Weights of a small GPT-style language model, trained from scratch on English Wikipedia.
Size: 12 heads of 32, 27.6M parameters.
Architecture: RMSNorm before each block, learned positions, biases, untied embeddings, attention and MLP in parallel.
Training: a variant of Muon for these matrices, 606M tokens, 4622 steps.
Each number is 128 + 24 x the weight over its row's rms, rounded and kept within 0 to 255. Layers, rows and columns count from 0. The size above them is the row's rms in percent of the matrix's.

# layer 7 MLP down (transposed), 1152x384, rms 0.145, rows 546-598, columns 128-191
size [107  97  89  87 117 111  97 103  87  94  93 113  93  91  97 114  96 114  96 101 100 113 103  91 104  86 119  97  87 105  95  93  94  94  97  87  95 102  89  86  96  96  96  96  87  94 119  81 100 101 119  85  98]
[[ 89  94 118  71 126  94 107 142  87 108 129 133 125  95 198 135 137 116 140 131 159 147 135 158 148 124 118 154 171 113 128 122 149  95 117 130 137 114 153 107 120 153 143 121  78 109  91  70 163 154  85 140 101 115  62  98 119 138 175 131 117 170  92  91]
 [125 156 157 138 154 147 110 136 154 152  86 132 158 135 154 112 115 139 111 129 161 139 133 104 113 124 152 121 145 143 137 134 113 131 114 123  90 125 102 154  94 125 139  99 135 174  88 175 129 111 138 105 171 131  88 136 156 126 116 100 104 146 113 114]
 [100 145 112 113 142 101 131 112 137  86 123  91  94 131 157 153  95 108 153 107 124 144  88 118  76 143 122 121 141 115 135 150 151  95 108 136 132 131 150 119 136 143 126 117 150 125 118 131 133 146 126 149 163  94 130 108 135 120 119 118 104 101 120 139]
 [128 126 101 119 100 117 121 153 143 137 176 124  95 140 124 103  83 169  99 138 156 161 134 177 126 166 116 108 149 123 151 121 138 149  78 165 131 127 139 131 119 147 149 110 182  97 140 191 122 137 105 178 150 157 119 114 119 156 133  97 144 133 140  99]
 [115 121  94  93 104  70  77 138  76  76 122 116 149 173  89 118 122 138  82 109 155 117 112 153 133 160 124  98 131 121 118 126 146 118 121 123 161 143 130  90 164 143 140 140 100 126  79 128 121 135 136 131 137 108 129 156 144 124 129 149 137 140 141 124]
 [145 159 166 100 117 127 151 143 131 149 113 117 117 131 146 141 112 157 123 108 119 131 113 121 104 147 112 154  82 132 179 136 107 165 125 108 117 157 122 133 129 109 115  96 112  97 137 125 116 114 130 133 137 138 126 146 152 147 192  80 170 129  97 137]
 [149 175 107 146 115 109 141  92 136 135 143 141  90 137 119 158 150 134 133 170 113 147 138 151 126 114 144  94 185 151 146 122 157 118  72 160 164 144 121 118  94 154 142  82 139 153 141 133 110 148 168 147 158 114 116 130 150 135 113 159 137 108 128  96]
 [102 129 169 136 145 122 126 131 147 115 161 179 102 121 112 155 129 140 130 117  80 145 117  93 143 123 134 151 103 146 158 148 118 135 154 144 131 141 158 169 127  85 152 179  91 138 106 110 136  88 120 113 156 109 143 141 111 118 159 128 123 107  83 122]
 [125 144 122 180  95 157 155 146 119 139 140  33 141 139 111 133 112  79 128 146 151 164 100 135 130 123 120 100 101 126 121 146 127 139 139 126 131 118 133  98 107 124  93 158 113 148 127 135 123 159  99 138  93 156 133 161 128  66 143  96 129  80 115 142]
 [116 107 112 116 115 159 126  74 132 101 160 109 154  97  95 203 167 118  87 128 138  85 124 143 138 133 142 138 125 150  93 137 120 146 126 112 137 107 150 128 116 164 153 105 125 126 141 129 147 105 147 144 108 141 115 161 167 137 119 146 151 137 144 132]
 [128 141 115 147 145 182 116 110 140 106 129 121  97 128 135 140 176 119 205 108 126 151 155 167 116  94 144 124 109  88 135 117 122 140 115 169 134 114 158 130 156  87 103 160 108 121 125 107 129 133 170 106 107  97  90  92 120 159 130 130 115  93 103 111]
 [ 86 127 191 174 124 115 111 120 120  91 120 137 118  98 152 132 155 140 136 147  99 117 128 113  98 142  92 120 134 144 143 118 172 145 134 135 132 136 146 129 132 120 143 130 110 124 135 107 143 148 133 133 106  91 130 109 113 126 153 146 126 139  94 155]
 [115  77 100 127 158 116  89  75 126 105  99 181 135 141 158 152 140 135 117 133 108  89 185 132  86 125 105 167 128 140 128 167  88 127 126 106 154 115 182 163  91 114 143 109 158 105 163 149 139 100 165  99 151 160 119 153 123 134 102 103 159 116 117 150]
 [153 129 139  91 148 130 133 191 167 121 185  85 152 135 121 166 110 144 102 115 141 204 102 145 161 124 119 166 171 104 140 144 118 149 104 135 124  99 144 111 105 116 105 106 171 148 123 125 113 119 127 124 139  88 109 132 142 123 133 154 153  91 108  97]
 [121 100 116 130 143 144 115 151  66 152 178 122 151 133 156 128  94 158 115 118  98 137 151 134 127 133  95 131 128 105 111 136  91 180 124 150 148 145 110 174 110 109 104 131 139 114 104 141 114  93 162 146 168 191 135 108  97 109 109 108 152 105 116 147]
 [140 155 154 124 163 140 166 126 123 166 142 134 105 125 128  98  95  96 127 142 147 130 134  86 134 103 123 148 136 119 134 114 152 147 117 112 154 173 117 131 148 139 118 150 121 101 158 141  99 142 173 116 132 137 150 137 133 130 143 144 135  52 103 130]
 [131 203 107 133 120 168  99 117 133 141 142 111  91  96  86 140 150 145 153 113 123 157 107 128 132 126 102 138 121 146 130 126 141 140  92 154 153  96 133 156 161 150 146  93 102 149 144 115 102 120 138 108 129 125 150 106 121 125 114 113 139 124 118 167]
 [143 154 169 156 118 144 105 123 117 125 134 141 113 146 166 114 147  96 125 163 117 101 117 125 105 107 101 116 100  93  79 114  89 108 115 101 136  83 139  90  94 139  88  97 144 101  93 119 136 134 133 102 122  87 143 115 125  95 139 143 139  99 178 136]
 [115  72 116 135 159 133 119 138 132 153 131 166 110 147 133 124 120 153 105 163 119 123 141 148 142 139 157 132 101 104 149 101 159 129 138 117 127 149 116 138 163 143 161 103 117  90 146 122 135 164 108 119 113 129 125 157 107  73 175 166 138 151 115  94]
 [ 94 138 107 147 130 121 122 111 112 168 118 186 168 136 128 108  91 143 156 163 124 118 129 130 109 117 123 105 113 108 133 124 136  83 188 136 159 150 146 164  83  64 139 144 121 114 130 129 131 124 108 174 137 219 169 118 183 156  68 124 107 127 148 116]
 [136 146 103  90 115 129 111  91 119 107 125 144 144 192 138  84 138 117 136 142 157 192 140 164 137 103 151 106 117 158 111 133 124 120  88 120 145 133 132 152 126 101 146 110 148 137 136  85 100 149 151 134  81 131 123 121 122 157  60 140 123 130 143 137]
 [110 106 152 163 148 151 127 117 137 126 145  75 116 164  98 124 107 117 157  84 142 113 127 130 143 147 149 150 152 121 157 113 166 129 126 133 127 149 142 114 109 160 134 103 126  97 135 130 125 143 127 108 104 109 135 108 121  86 141 165 132 154 143 129]
 [122 128 145  77 118 134 127  76 123 138 132  75 108 106 154 131 135 134 102 120 136 145 134 145 152 130 119 174 137 103 138 126 119  88 119 130 167 145 121 154  90 103 129 121 156 151 120 142 132 118  87 145 147 171 136 116 119 134  95 119 140 106 173 128]
 [132 107 133 128 148 180 121 143 141 107 116 144 141 139  48 153 140 131  92 108 150 147 108 124 169 138 113 114 156  79 166 130 116 154  88 163 123 113 141 146 170 139 166 148 155 169 165 102 147 124 122 159 146  96  82 113 134 109 142 180 127 137 143 138]
 [117  76 104 178 128 101 135 123 103 122 121 139 133 134 104 122 136 126 176 117 144 133 128 109 170 143 171 113 135 137 130 109 145 162 107 148 137  84 137 151  81 137 145 147 151 126 110 101  57 150  89 102 122 108 127 132  67 121 135 169 129 130 145  99]
 [137  99 117 137 188 129  90 119 155 146 100 140 145 143 127 129 130 119  79 162  89 141 116 139 160 103 160 122 129 116  97 129 140 167  89 130  95 141 134  90 100  70 125 150 122 104 120 147 165 156  94 107 133 147 103 140  97  95 123 153 125 122 110 147]
 [133 140 153 161 110 116 121 150 133 153 101  94 122 128 168 119  66 149 156  95 143 133 101 167 139 130 113 125 111 182 135 115 123 142 114 106 156 175 142 101  88 111 114 115 132 138 159 120 117 109 171  84 114 130 129 148 124 130 131 122 140  91 147 144]
 [124 106  66 118 109 107 178 148 142 167 113 151 154 114 128 109 120 137 110 161 105 143  93 134 120 120  85 131 183 111  52 136 136 110 130 103  93 135 141 105 172 163 147 138 140 145 102 143 102 128 115  97 117 136 111 121 146 130 143  92  77 193 141 133]
 [116 145 163 106 128  97 184  99 110 188 107 113 165 117  97 161 112 131 110 116 122 117 140 123 144 108 108 116 120 124 103 114  98 117  81 107 107  99 128 119 107 133 121 119 106 110 152 128 107 132  83 188 154 174 154 138 126 150 146  94 123 160 101 141]
 [137 139 113 147 152 134 146 183  92 145 135 124 119 165 108 118 120 118 132 167 147 113 137 103 131  83 113 163 133 152 155 105  99 136 129 123 129 113 128 148 112 142 118 149 100 144 102 122 129 130 175 120 108  98 124 119 121 125 176  80 138 125 120 121]
 [141 145  81 149 151 123  87 159 114 152 116 120 154  92 114 123 135  95 111 109 108 137 116  72 122 100 162 133  90  96 107 136 120 137 146 153 107 123  89 137 183 106 137 205 124  99 124 100 152 167 109 104  90  98 166 156 103 124 141 108 142 154 103 151]
 [105 126 130 142 117  82 120 117 159 111 169 139 129 127  92  91 127 139 132 180 131 138 147 123 108  78 128 104 115 128 161 124 155 144 130 109 128 128 115 172 141 172  80 162 129 151 158  97 112 109 100 132 126 112 122 106  95 113 168 122 140  94 145  97]
 [172 133 137 186  78 146 164 147 130 162 124 121 113 152 127 150 127  95 122 156 103 103  97 152 107 152 138 100 106  99 121 147 134 158 130  99  98 145 129 108  77 134  98 111  91  94 114 129 143 124  77 130 147 158 128 141 110 169 161 154 102 162 139 129]
 [180 150  87 119 127 114 123 154 116 138 146 156 145 161 146 161 151 115 111 174 131 125 123 146  97 102 149 119 138 145 135 131 150 152  71  66 104 116 146 122 182 141 126 117 137 145 132 140 102 112 131 162 122 128 129 168 113  99 113 147 151 124 102  93]
 [122 155 116 148 102 132 146 128 151 117 148 183 174 133 134 143 147 116 139 126 126 166 131 127 139 118 134 146 124 121 114 176 128 136 183 113 141 122 144 131  77  89 175 114 110 164 117 126 131 112 156 115 130 110 125 172 142 157 155 136 106 134 111 132]
 [115 109 101 143 164 150 131 101 110 160 126  77 132 116 132 155 138  86 166 123  97 153 126 170 128 156  84 140 136  98 153  99 174 113 106  91 148 137 114 112 134 129 127 129 134 132 133  98 135 134  89 104 141 115 111 158 124 114 115 149 131  90 135 130]
 [142 175  96 102 121 192 134 140 131 150 144  99 163 136 144 163 141 113 131 148 147  80 102 122 164 137 161 141  80 148 111  92  96 173 146 118  92 113  94 123 135 139 163 131 121 107 150  95 134 157 151 158 134 147 134 130 110 173 148 119 101 183 147 142]
 [143 109 148 108  99 153  97 138 130 125 105  77 138 173 118 105 123 148 119 107 138 165 113  71 105 160 143 104 146 108 121 162 135 118 140  88 103 156 127 174 152 168  98  97 157 136 125 168 120 126 128 132  98 131 133 143 149 168 141  89  99  97 149 134]
 [133 154 125 136 128 146 127 143 172 102 124 135 153 172  88 122 114 143 161 111 121 129 121 115 189 158 141 127 114 147 119 158 114 132 126 111 145 123 127 158 128 151 113 112 109 122 136 124 140 161 149 123 149 131 126 139 134 109 106  91 117 142 133 146]
 [122 109 130 133 110 143 121  81 121 126 148 161 121 151 113  99 106 158 132 116  82  94  94 124  90 137 106 146 105 113 176 143 128 149 133 187 131 112 144 134 130 157 173 182  84 131 127 144 126 147 179  89 183  94 136 153 128 146 118 138 130  92 117 116]
 [128 127 167 104  88 131 122 132  90 154 127  94 181 148 113 100 126 120 128  64 127 128 132 113 166 170 119 156 128 130  87 166 132 133 120 155 104 116 112  91 147 131  91 146 164 101 143 141 140 130 111 128 156 118  96  83 176 149 101 146 136 108 113 118]
 [118 128 132 134 143 127 144 144 131 135 130 141 164 170 135 142 169 121 175 117 131 116  60 123 111 131 137 137 149 113 130  78  96 109 108 126 115 167 101  97 150 153 108 131 108 119 168 118 110 128  99 130 102 151 132  97 130 132 135 120  84 138  99 183]
 [118 149 120 107 145 111 104 131 110 122 117 174 102 141 187 120 132 140 148 143 146 153 180 139 131  69 138 146 124  73 122 119 118  95 143 148 135 109 140 110 135 172 144 110 116 126 120 160 125 149 101 133 150 140 174 138 100 166  70  94 112 132 113 200]
 [106 104 139 143 119 130 134 149  89 154 116 228 143 148  65 106 129 139 172 129 136 146 135 108 114 143 150 127 146 106 105  95 122 122 120 122 127 149 130 114  86 119 137  71 126 108 102 110 156  77 150 105  99  98 122 155  97 125 127 116  97 100 154 135]
 [129 154  95 139 139 157  83 119 105 139 135 115  69 116 116 111 134 103 101 117 125  95 138 120 129 164 143 131  95 106 165 125 119 150 141 138 131 122 135 143 139 139 147 180 119 140 140 103 134 124 165 143 127  98 130 146  91  89 115 125 101  66 104 130]
 [118 163 181  97 150 135 112 128 156 136 126 198 101 136 121 139 124 119 130 167 119 134 144 137 135 145  88 141 116 134 138 138 129 130 107 120 174 129 122 128  99 160 134 115 158 167 166 140  74 128 118 182 129 147 114 156 126 161 113 144 158  98 151 159]
 [ 98 117 120 108 104 172  91 145 154 150 142 125 114 123  97  91 128 137 114 148 150 116 145  91 146 156 152 111 145 171 108 118 124 117 137 115 112 104 142 143 121 115 107 117 138 123 104 108 143 147  76 101 102 127 131 115  91 152 129 179 137 100 162 137]
 [150 126 136 150 138 118  93 175  61 142 195 159 103 113 128 128 120 136 127 135 147 133 126 139 116 119 125 137  79 115 143 134 149 135 136 172 163 105 119 138  80 133 154 133 167 109 157 135 136 123 160 105 158  97 150 152 122 143 154 150 112 120 138 139]
 [127 144 110  89 128 136 128 167  92 139 149 171 112 108 102 138 144 127 123 107 156 132 126 148 125 100  85 153 135 133 121 105 122  67 152 164 154 125 146 128 162 136 127 125 104 104 137 132 200 157 105 124 154 110 129 118 162 154 107 163 126 132 140 159]
 [113 123  98 166 132  91 111 103 159 128 132 150  91  83 160 149 119 134 107 113 146 125 159 180 125 105  66 143 128 141 151 141 135 100 118 153 169 129 127 141  96 156 153 153 131 109 125 116 120 162 109 124 126 169 108 137 158 129 183 133 126 120 142 108]
 [163 134 156  97 114 110 137 150 126  91  94  82 111 127 128 153 124 108 128  92 142 103 109 128 149 119 103 128 128 154 113 127 120 107 112 139 119  56  95 125 105 136 103 107  81 158 122 137  77 119 141 144 134 113 113 153 154 123 141  99 134 148 114 107]
 [138 158 162 110 144 104 177 117 130 104 132 134 116 124 121 137  73 107 139 123 119 147 158 105 117 102 137 187 124  60 146 162 117 128 149 158 128 137 150  26 162 132 114 123 125 103 102 126 190 128 147 106 115 136  96 143  89  94 175 129  94 129 150 163]
 [ 97 133 154 127 127 133 134 120 107 104 114  97 134  99 127 121 102 137 158 127 112 109 126 183 100 114 140 135 150 111 130 104 106 100 160 142 124 133 131 109 104 135 131 128 113 143 133 128 110 121 109 141 130 109 152 135 108 140 176  97 139 100 146 122]]
# layer 7 MLP up, 1152x384, rms 0.0665, rows 547-598, columns 128-191
size [100  94  86 111 109  99 101  94  94 108  99  93  94  94 118  94 111  97  98 102 107  98  91 103  85 119  95  82 109  93  93  99  99  95  87  98 100  90  87 101  97  95  98  99  67 119  93 104 102 107  87 100]
[[128 165 129 135 115 133 173 132  99 103 125 176 128 159 134 111 126 142 124 143  96 146 119 173 148 126 101 139 137 150 150 111 139 127 144 120 176 133  99 130 159 115 108 131 126  96 122  95 137 107 129 148 108 148 148 154  99 141 135 150 131 146 115 125]
 [140 139 132  92 102 124 174 149 107 130 156 121 124 131 135 140 121 138 135  98 112 164 135 116 153 128 155 165  96 147  93 134 170 140 147 120 144  79 104 175 112 136 131 141 147 116 157  68 109 132 134 108 107  94 123 128 143 134 135 160 118  99 153 128]
 [165 132 140 150 131 137 122 152 151 106  60 150  96 147 149 116 153 156 102 136 119 106 130  95 107 185 167  94 137 128 115 161 121  82 168 143 122 108 113 122 150  83 102 140  97 127 180 124 128 138 151 100 150 120 140 134 112 122 114  93  95 140 141 156]
 [124 127 109 168 173 117 111  90 124 143 117  97 115 115 112 121 101 143 144 170 160 103 168 105 157 154 161 153  95 132 130 132 123 128  98 152 113 139 125 134 153 182 108 173 141 151 107 110 113 158  98 145 114 136 127 134 133  96 115 132  74 116 138 108]
 [ 91 122 132 147 140 112 118 132 129 132 130 151 137 138 132 138 148 134  97 146 132 151 109 118  82  66 111 103 170  94 143 122 137 136 103  98 150 115 142 112 164 153 111 177 119 133  78 125  93 148 120 114 108 123 154 106 143  79 103 168 135 140 119 111]
 [117  82  93 148 118 153 116  94 150 128 132 137 157 119 122 159 122 147 121 142  90 131 138 118 114  97 163 140 131 121 166 143 130 121 143 123 136 138 130 122 148 112 121 149 134 165 111 121 155  72 151 153 137 153 133 115 110 116 153 124 122 113  90 144]
 [134 173 155 124 120 114 110 108 102 125 100  87 185 115 172  98 147 118 127 109 149 100 144  82 103 112 137 176 170 142 113 163 141 145 120 141 127 134 159 134 112 147  89 132 105 130 119 133 105 143 151 112 126 145 123 133 123 107 139 164 124 110 122 142]
 [123 111 131 129 133 106 178  93 156 133 164 148 105 142 110 125 101 155 116 115 123 108 132 179 113 133 115 154 121 162 136 120 152 142 127 152 150 178 143  89  73 139 138 131 126 115 115 106 122 158 128 125 116  85 120 105  86 135 152 132 131 134 156 155]
 [120 152 144 126 140  98 151 135 157 104 103 124 140 121 171 152 148 112  78 120 127 150 171 127 140 146 117 128 133 185 159 141 179 143 165 144 132 157 158 147 143 150 108 145 112 134 145 128  99 105 137 150  82 144 137 133 109 146 117 140 128 106 110  79]
 [115 110 124 102 133  95 115 164 123 125 113 158 148 146 103 151 128 181  81 143  93 112 121 109 145 129 102 140 117 137 146 170 126 111 103 127 118 122  99 167 118 106 135 112 121 125 118 171 119 117  91  94 112 115  81 136 171 146  84 112 136 196  96  99]
 [174 142 109  90 154 159 146 125 124 151 138 107 127 172 125 139 145 119  95 122 139 134 121 164 152 100 138 142 115 120 142 147  89 146 124 127 175 142 151 141 134 110 129 186 132 142 120 144 156  82 145 130 167 124 152 110 136 137 127 135 124  70 122 120]
 [134 115 148 158 106 105 103 114 135 136 143 133 160 119 153 144 102  76 130 116  90 124 106 126 104 146 136 105 105 115 113 109 145 169 161  98 112 137 122 119 121 132 106 138 142 117 126 140 145 173 159 122 141 123 112 155 118 136  78 169 103 117 137 134]
 [ 80 163 134 140 120 150 134 161  92 133  94 138 122  94 137 114 157 143 117 131  83 122 150 147 135 144 106  94 147 116 131 149 102 106 198 153  74 108 101 118 127 154 138 132 111 136 121 140  76  99 131 116 167 135 120  95 126 138  80 146 163 156 145 111]
 [126  90 137 119 133 106 135 173  98 109 121 108 140 104 167 129 155 150 109 173  85 159 123 132 189 111 143 125 110 139 139 111 120 114 129 113 121 116 127 137 138 103 157 133 122 153 143 143 143 158 129 125 138 101 159 174 127 131 130 146 134 164 120 149]
 [145 137 135  98 145 124  98 139 104 130 109 107 141 148 145 134 111 116 103 148 135 105 134 122 138 153 126 149 123 114 159 142 173 108 118  94 172 114 133 104 136  87  82 118  71 101 120 148 144 138 103 115 148  98  89 138 107 122 150 103 121  95 151 134]
 [120  97 150 148 163  88 126 140  90 124 130 118 104 102 171 126 122 114 138 138 119 114 175 101  93  93 153 146 148 126  94 133 157 134 141  81 129 124  96 115  88 116 140 155 162 137 114 125 126 135  93 163 113 148 125  80 101 129 151 107 100 112  80 110]
 [120 140 110 112 142 129 111 126  91 127 127 118 124 136 105 142 120 141 134  99 109 135 143 170 102 148 121 121 104 124 131 145 157 133 107 105 115 131 139 137  90  96 146 108 132  93 173 126  74 136  87 148 115 134 152 115 105 111 128 111 176 141 120  83]
 [102 197 133 108 120 134 146 155 163 130 131 165 119 115 115 126 149  69 133 107 164 118 120 163  96  99  67 136 142 147 142 128 108 126 126 184 138 120 159 155 122  92 123 144 119 139 106 120 129 100  96 119 144  71 157 125 150 138 104 108 135 135 130 126]
 [130 109  86  70 155 119  86 142 159  85 149 107 121 114 121 104 134 110 131 112 121 158 122 115 119 116 124 106 129 160 115 140 142 149 106 147 111  71 124  78 146 174 133  94 146 136 160 102 158 132 130 134 142  93 130  96 130 151 152 136 154 136 129 101]
 [113 132 134 162  83  98 139 156 130 165 145 154 115 121 137 130 112 107  98 101 140 111 118 120 123 123 121 120 144 127 147 131 115 131 162 164 135  91 132 104 105 121 148 158 100 118 142 131 111 112  82 123 141 127 149 152 161 104 159  96 115  87 126 154]
 [120 195 110 121 128 128  96 132  67 114 115 161 131  89 126 132 175 134 132 164 122 121 149 140 108  95 105 128 134 149 122  78 128 109 137 128 137 156  98 142 124 102 104 157 117 162 137 181 147 119 152 149 139 154 166 142 132 120 143 132 109 124 114 117]
 [140  74 112 139 127 126 126 129 116  94  89 124 129 146 144 163 116 143 148  90 143 151 118 102 131 137 102 127 109 129 137 150 177 157 171 143 142 101 130 162 136 118 100 125 142 119 145 155  96  81 131 115 133 119 164 129 104 157 151 124 108 146 103 107]
 [141 151 149 135 129 125 158 102 176 107 117 139 137 138 146 147 151 110  99 154 147 106  80 117 114 135 136  86 144 183 100 103 141 118 135 155 123 148 115 140  84 100 129 165 106 115 140 137 157 121 141 153 137 160 173 150 133 130 107  99 147  92 140 144]
 [116 150 106 104 117 140 109 161 149 144 146 160 116 112 130 139 163 141 139 123 134  99  98 107 126 111 116  83 121 161 173 102 149  98 126 134 151 113 121  94 148 156 131  80 134 134 171 143 150  94 116 116 137 168 141 142 147 127 162 111  45 126 149 183]
 [117 152 104 118 116 130 125 159 132 115  77 122 168 125 152 149 115  95 172  85 165 118 112 129 126 138 120 149  70 122 137  89 133 131 116 181 133 113 108 110 184 114  87 103 115 114 138 136 127 129 133 146 128  90 101 108 130 121  93 124 146 188 132 111]
 [179 146 136  94 120  98 132 123 119 156 144  97  84 114 152  89 124  84 150 144 134 191 146 103 128 128 134  85 151 138 102 135 111 111 116 166 145  94 121 145 129  84 110 145 137 134 125 134 116 103 134 107 163 134 133 123 143 137 116 159 137 126 145 108]
 [123 141 166 151 162  75 104 119 135 141 108 103 107  72  98 114 159 115  97  72 146 171 156 170 143 169 138  98 121 172 172 143 162 150 148 124 136 142 112  93 101 106 125 106 141  98 181 132 138 121 113 133 124 116 107 136  70 126 133 124  96 138  95 132]
 [151 145  83 134 136 118 106 145 115  98 180 103 112 121 121 125 131 168 133 154 119 122 155 108 116 150 146 171 171 137 111 144 116 112 157 104 158 122 136 128 119 104 128  96 136 101  97 137 129 123 151  98 116 114 105 144 129 150 129 122  97 105 128 147]
 [130 117  97 160 106 128 140 148 146 136 159 129  91 140 183 110 127 141 110 119 116 101 107 151 134 143 122 108 164 120 121  99 166 192 103 166 160 121 147 112 145 166 118 182 117 183 163 148 112 134 130 160 135 132 125 130 130 162 126 126  92 120 142 133]
 [109 156  94 146 101 142 107 141 109 105 142 118 110 183 164  70 135 116 137 103 132 126 121 130 152 140 144 120 129 142 104 122 131 132 101 152 113 120 105  88  68 147 148 141 180 128 137 138 106 130 111 115 190 154 159  97 179 104 102  94  96 123 103 122]
 [144 172 119  95 111 154 158 107  97 125 107 170 159 135 143 150 161 122 126 120 144 147 138  95 170 165 105 158 132 156 106 139 113 119 111 153 140  84 128 102 135 133 170  92 145 133  89 133 144 148 148 122 148 142 118 119 105 147  94 122 137 142 121 127]
 [163 138 131 117 131 132 108 133 141  90 101  99 104  93 143 118 150 124 141 155 162 147 108 124 169 112 105 132 117 136 121 116 122  91  96 137 169 125 134  93 132 114 118 136 106 123 121 124 106 156 151 138 122 131 137 155 132 130 140 131 119  86 143 102]
 [141 146 119 120 101 139 134 163 158  74 140 108 132 134 132 150 143 175 120 100 175 121 102 151 166 121 138 133 103 150 152 155 118 102 155 183 122 139 130 104 142 149 153 135 118 131 126 171 101 128 115 102  94 127 162 115 125 110 126 115 134 137 138  92]
 [105 128 126 150 168 153  95 141  85  96 121 146  82 111 107 129 112 101 133 116 138  74 115 121 147  82 129 121 153 118 155 126 185 132 127 162 129  94 131 102 132 138 124 128 193 117 162 109 128  61 134 124 156 138 136 113 121 128 124 125 152 113 106 147]
 [105 171 140 115 134  98 101 101 115  87 101 122 134  87 107  85 150 156 139 140 108 113 140 112  96 123 129  78 149 101 104 135 103 104 148 153  96 155 140 122 122  94 132 163 134 140 129 168  82 149 160 157 128 108 176  84 122 110 111 112 139 151 119 152]
 [110 118 150 109 135 129 136 159 120 114 135 108 118  95  95 100 136 111  98 108 133 156  92 114 125 139 102 180 139 141 106 153 158  87 156 174 147 128 121 125 109 132  57 143  90 106 133  97 138 130  82 110 146 103 144 107 160  76  93 129 107 113 129 120]
 [131 123 122  92  92 129 127 102 131 118 120 141 125 114 125 126 176 131 106 132 134 143 153 127 151 128 154 152 152 175  98 168 134 155  95 140 124 154 137  98 157 107 149 114 154 118 137 121 132 139 141 140 123 120 111 107 142  95 146 133  94 123 142 116]
 [130 131  99 175 131 127 130 110 102 133 178 146 132 113 176 151 148  94 140 144 115 141 133 139 143  84 136 120 122 145 153 111 156 168  96  83 106 104 131 112 129 119 140 140 127 138 127 104 142 122 133 153 105  99 135  95 116 123 139 147 124 138 128 106]
 [ 80 128 128 123  91  98 160 158 138 127 150 112 160 116 115 150 163 119 133 139 139 120 118 140 160 118 167 126 114 110 110 117 112 115 111 138 131 125  82 101 126 124 169  76 108 153  99 117  85 114 129 154  84 125 152  89 132 142 147 178 135 174 147 193]
 [129 178 155 116 152 114 117 149 140 145  85  81 151 137 109 151 159 122  89 116 169 123 141 149 128  94 134 129 130 123 128 147 153 127 140 143 169 158 127 157 134 101 129  95 109 116 122 121 190  99 108 114  89 132 118 116 105 136  96 134 186  95 143 118]
 [106 115 146 142 133 117 130 126 151 144 153 128 142 111  81 147  97 107 120 139 135 125 136 164 119 141 112 117  99 158  87 167 167 126 161 108 140 109 139 135 138 119 126 153 134 188 113 134 155 110 141 156 141 111 131 153 146 114  95 132 111 122 141 120]
 [148 127 152 138 113 138 145  94 146 138 169 134 105 159 112 132 123 122 128  69 114 108 129 119  80 121 166 145 130 174 129 110 137 143 137 114 116 180 162 113 139  76 123  96 110 113  94 109 118 117 149 132  88 108 108 138  94  68 120 110 159 116 131 106]
 [181 179 121 144 142 141  91 114 118 126 110 146 102 131 143 123 133 100 111 172 112  87 122 128 133 119 118 107  96  86 117 167 146 143 146 126 135 157 157 130 144 131  75 157 149 161 141 129 128 128  91  89  99 152 159  89 128 116 127 166 130 113  89 104]
 [121 100 172 106 109 151  64 146  78 126 147 127 140 162 105 121 127 139 128 127 144 199 117 112 150 133 110 116 119 153 155 133 102 148 119 140 139 101 145 139 117 118  90 137 108 118 177 120 134 109 100 123 138 124 109 104 154 146 112 107 118  95 113 120]
 [124 119 131 160 123 124 154 140 102  73 134  80 158 113 134  91 152 135 109 107 130 108 116  76 128  93 124 117 148 119 118 113 139 114 153 168 134 129 122 126 121  95 139 130 136 132  69 109 161 118 155  72 165 110 116 110 131 113  84 102  98 156 164 108]
 [117 101 177 185 141 102 176 127  70  82 109  90 120 164 156 116 157 109 133 124 131 102 121 143 138 149 122 127  90 118  91  89 150 135 137  91  78 110 118 132 144 190 129 127 130  99 138 109  96  99 114 129 137  83 109 180 141 150 151 100 136  95 111 166]
 [118  90 154 122 158 162 100 126 130 131 151 147 164 150  88 136 108 120 140 132 123 126 115 148 165 131 132 142 116  71 145 175 156 152 148  97  95 146 107 145 115 106 105 117 146 128 149 126 132 109 134 127 145 176 142 174  79  96  85 128  92 129 130 137]
 [141 110 156 103 108 161 113 124 105  98 112  84 159 138 128 144 107 120 138  99  80 116 128 100 166 176 135 103 143 138 115 133 151 135 128 105 124 134  72 119 126 121 127 135 161 120  81 174 119 134 187 138 119 142  92 132 118 125 140 145 122 114 151  95]
 [131 128 146 150 135 144  86 160 150 104 138 120 138 132  94 156 182 125 156  84  97 169 144 124 127 111 109  99 130 140 118 112 136  80  61 116 116 121 131 119 145 130  90  74 138 101 123 123 116 129 129 120 131 103 153 138 104 149 113 143 170 125 119 135]
 [112 128 139 139 147 137 110  84 120 101  98 122 130 134  87 101 123 109 134 123 106 166 111 145 131  93 120 111 171 111 107 132  81 122 150  99 148 152  85 128 138 128 161 122 154  92 118  97 147 101  97 149 159  96 118 121 136 163 126 141 123 120 106 102]
 [101 136 122 166 110 135  78 111 112 131 142 102  65 144 127 116 159 150  99 127 129  89  80 136 125 132 142  99 130 174 116  97 109 122 112  93 114 132 177 188 152 102  86 138 119 118 184 147 105 113 134 132 125 124 141 100 157 165  97 135 154 125 103  83]
 [112 105 146  67 153 119  82 109 115 133 120 102 128 168 167 134 131  76 117 105 101 183 120 118 139 144  74 115 134 144 119 156 188 131  94 131 118 125 131 100 147 122 105 155 123 114 122 161 129  92 120 116 113 143 120  96 115 100 126 110 115 160 179 120]]